config.toml
num_hidden_layers = 15
hidden_size = 64
num_attention_heads = 2
num_key_value_heads = 1
head_dim = 32
intermediate_size = 192
vocab_size = 1024
hidden_act = "swiglu"
norm = "rmsnorm"
norm_place = "pre"
norm_eps = 1e-06
positions = "rope"
rope_theta = 10000.0
rope_fraction = 1.0
qk_norm = false
attn_scale = 0.177
bias = "none"
tie_word_embeddings = false
parallel_block = false
extras = ["capped logits"]
init = "trunc"
init_std_qkv = 0.0777
init_std_o = 0.0142
init_std_up = 0.0777
init_std_down = 0.00819
init_out_by_depth = true
optimizer = "soap_variant"
learning_rate = 0.00818
beta1 = 0.95
beta2 = 0.99
weight_decay = 0.057
lr_head = 0.0126
max_grad_norm = 1.0
warmup_steps = 200
schedule = "wsd"
decay_fraction = 0.863
decay_shape = "linear"
final_lr_fraction = 0.0
batch_tokens = 32768
max_seq_len = 512
doc_mask = false
train_tokens = 101900000
max_steps = 3110
dataset = "wikipedia_en"
Each number is 128 + 32 x the weight over its row's rms, rounded and kept within 0 to 255. Layers, rows and columns count from 0. The size above them is the row's rms in percent of the matrix's.

# layer 5 MLP gate, 192x64, rms 0.245, rows 0-39, columns 32-63
size [ 92  95 113  89  94 106 102 112 102  96  93 104 102  93 100  94  98 110 104  98 109 108  95  94  84  98  89 109 114  99 106  90 104 102 109  99  97  98 100 118]
[[144 151  92 103 143 144  68 148 133  93 167  94  97 167 154  71 168 145  63 124 188 132 132 119 139 117 132 128 155 158 119 107]
 [141 164 112 125 124 184 117 164 128 125 137 167  59 119 138 188 100 136 130 102 109 167 144 137 116 108 112 108 124  97 113 147]
 [212 153 182 145 142 141 146 145  90 154 119 153 193  81 166 136 118 102 125 139  70  83 152 120 166 104 182 121 157 152 105  92]
 [179 155 138 164 101 119 154 154 160 137 134 200 117 111 114 102 139 127  83 187 145 127 150 120 102 163 106  97  92 124 161 116]
 [142 147  89 135 177 144 147 138 120  80  95 152 134 147 230 128 122 138  93 107 181 118 124  80 103 175  87 166  84 177 116 126]
 [136 162  93 154 162 128 136  95 159  75 115  85 157 156 191 118 125 110 130 159 160  73 102 135 138 138  70 152 125 139 143 121]
 [137  93 161 168 126 158 137  93  72 108  72 103 144 118 166 104 140  94 104  98 148 180  95  83  70 137 145 121  54 143 188 153]
 [177 108 173 103 114 165 173 132 138 128 127 169 124 108 161 115 183  59 132 167 155 114 118 111 158 171 169  51  75 148  99 103]
 [178  90 117  89 116 164 108 126 170  99 136 143 100 134 122 134 161 129 114 132 148  89 112 129 157  60 116 188  65 116 153 148]
 [162 109  70 163 170 165 107 153 143  62 125 125  73  76 119 180 107  65 127 114 154 129 176 105 140 166 126 155  91 109 129  68]
 [133  24  68 152 106 137 102 147 213  89  98  99  98  95  77 135 105 106 165 144 104 169 128  93 158 112 132 152 105 121 113 156]
 [128 115  90 108 137 118 127 167 173 151  70  67 151 122 151 124 108 153 159  91  87 183  47 159 109 136 100 110  87 119 133 121]
 [ 87 109 152 116 162 130 126 101 119 101 143 134 126 125 130 171 185 129 112 151 138 123 150 112 188  76 117 149  86  49  95 127]
 [131  79 101 135 143 162  75 176 110  84 131 178 163 131 127 149 111 149 143  68  61 145  83  99 110  66  79 160 138 182  68 147]
 [ 55  66 146 135 155  95  86  70 123 159 134 179 172  99 123 118 126 141 110 103 150 103 184 120 176 169 102 113 110 117 142 140]
 [155 160 124 109 137  95  41 133  92  84  58 173  82 157 124 107 113 155 126  89 127 101 110  63 138 122  98 142 114 121 140 141]
 [150 147 165 121 128 169 103 139  95 140 164 158 106 205  53 157 130 110  77 110 174 163 139 158 117  59  65 104 150 141 101 132]
 [148  67 122 147 135  99 136 115 146 137 116 132 218 114 163 181 174  90 131 114 146  89 183 155  97 123 119 113 122 125 151  65]
 [155  67 126 172 149 178 149  91 140 161 116 115 155 121 146 120 157 125 138 196 146 122 157 119 116 155 141 140  84 156 122 153]
 [168 197 162 146 141 171  95 111 115  79  88 121  80 110 144 117 154 158 103  90 123 133  80 139  89 130 132 110 126  91  89  75]
 [159 199 122  92  91 109 183 112 129 162  87 130 182 134 140 175 143 141 139 161 139 138 197 112 136 144 102  96 105 124 140 169]
 [135  82 174 125  97  89  83  83 130 127 103 167 183 111 165 146 114 128 169 157  77 160 128 104 123 203 140 163 142 175 161 150]
 [141 135 159  91 152 170 100  96 185 120 153 164 108 149 130 124 132 115 111 152 121  82 149  71 139  76 103 128 124 143 119 131]
 [124 164 111 127 125 210 148 119 163 129 153 149  81 123 108 101 121 112 121 147 212 134 154 114 163 127 110 162 122  86 134 134]
 [101 129 141 136 163 118 124 117 108 130  98 153 121 156 165 104 119  87 171 128 143 101 119  57 155 115 118 161 120  95  88 212]
 [169 130 139  65 154 108 124 160 111 150 133 141 154 130 133 125 105 104 122  65  88 166 147  59 113 170 138 152  90  95  83 139]
 [179 100 131 194 163 150 186 201 127  86  89 114 137 127 141 155 151  96 135 116 172 155  98  86  74  97 124 170  97  84 142 112]
 [169 135  93  63 163  88 163 168 146 144 165 166 107  92 125 202  98 104 125 133 124 122 183  73 175 148 106 133 108 157 131 141]
 [111 136 105 131 128  67 129 151 166 165 103 139 135 111 141 123 106  63 125 105 138 178 139 156 156  91  77 118 107 141 150 120]
 [100 155  54 128 108 133 130 100 154 144  89 157 136 102 104 102 160 156 131 123 147  73 158 145 128 175 104  71 116  80 127 100]
 [129  38 119  92 181 112 136 121  84  95 155  92 105 153 163 155 146 157 109 101 158 140 107 136 165 106  84 111 129 118  79  94]
 [110 156 111 185 115 128 173  99 129 128  80 154 169 145 102 161 117 190 138  85 110 116 113 157 135 153 100 136 106 105 122 147]
 [142 106 199 158 148 175 164 127  92  88 121 111 113  93 116 135 105 118 150  96 156 148 134  97 128 128 161 159 150 211  99 127]
 [ 79  96 113 147 128 110 107 137 111 176 101 126 172 181  78 123 121 139 202 141 107  91 132 123 143  94  64 163 108 141 153  62]
 [181 116  90 111 131 115 148 115 115 218 105  96 150 132 185 139  55  82 144 118 137 128 176 155  88 166 104 136 124 146 103  80]
 [ 84  88 119 116 185  98 112 139 147 138 105 119 128 146 125 172 110  94 111 129 185  93 181 125 153 104 150 163  80 119 151 116]
 [173 151  99  89 118  99 139 136 109 164 221 139 190 156 178 134 132 119  81 137 132  88 179 102 151 143 118 151 166 149 144 145]
 [149 161 139 137 135 157 149  49 147  73 149 140 111  89 164 124 134  63 157 109 106 123 153 143 156  99 161 110 148 121  75 118]
 [170 162 135 150 103 162 151 191 122 164 113 203 130 156 116 156 185 133 160 116 156 142 116 150 136 197 132 134  87 176  66 100]
 [127 154 154 124  84 110 133 165  82 194 173 153 141  80 103 114 158  97 176 153 114 168 171 122 140 160  88 100 123  77 152 149]]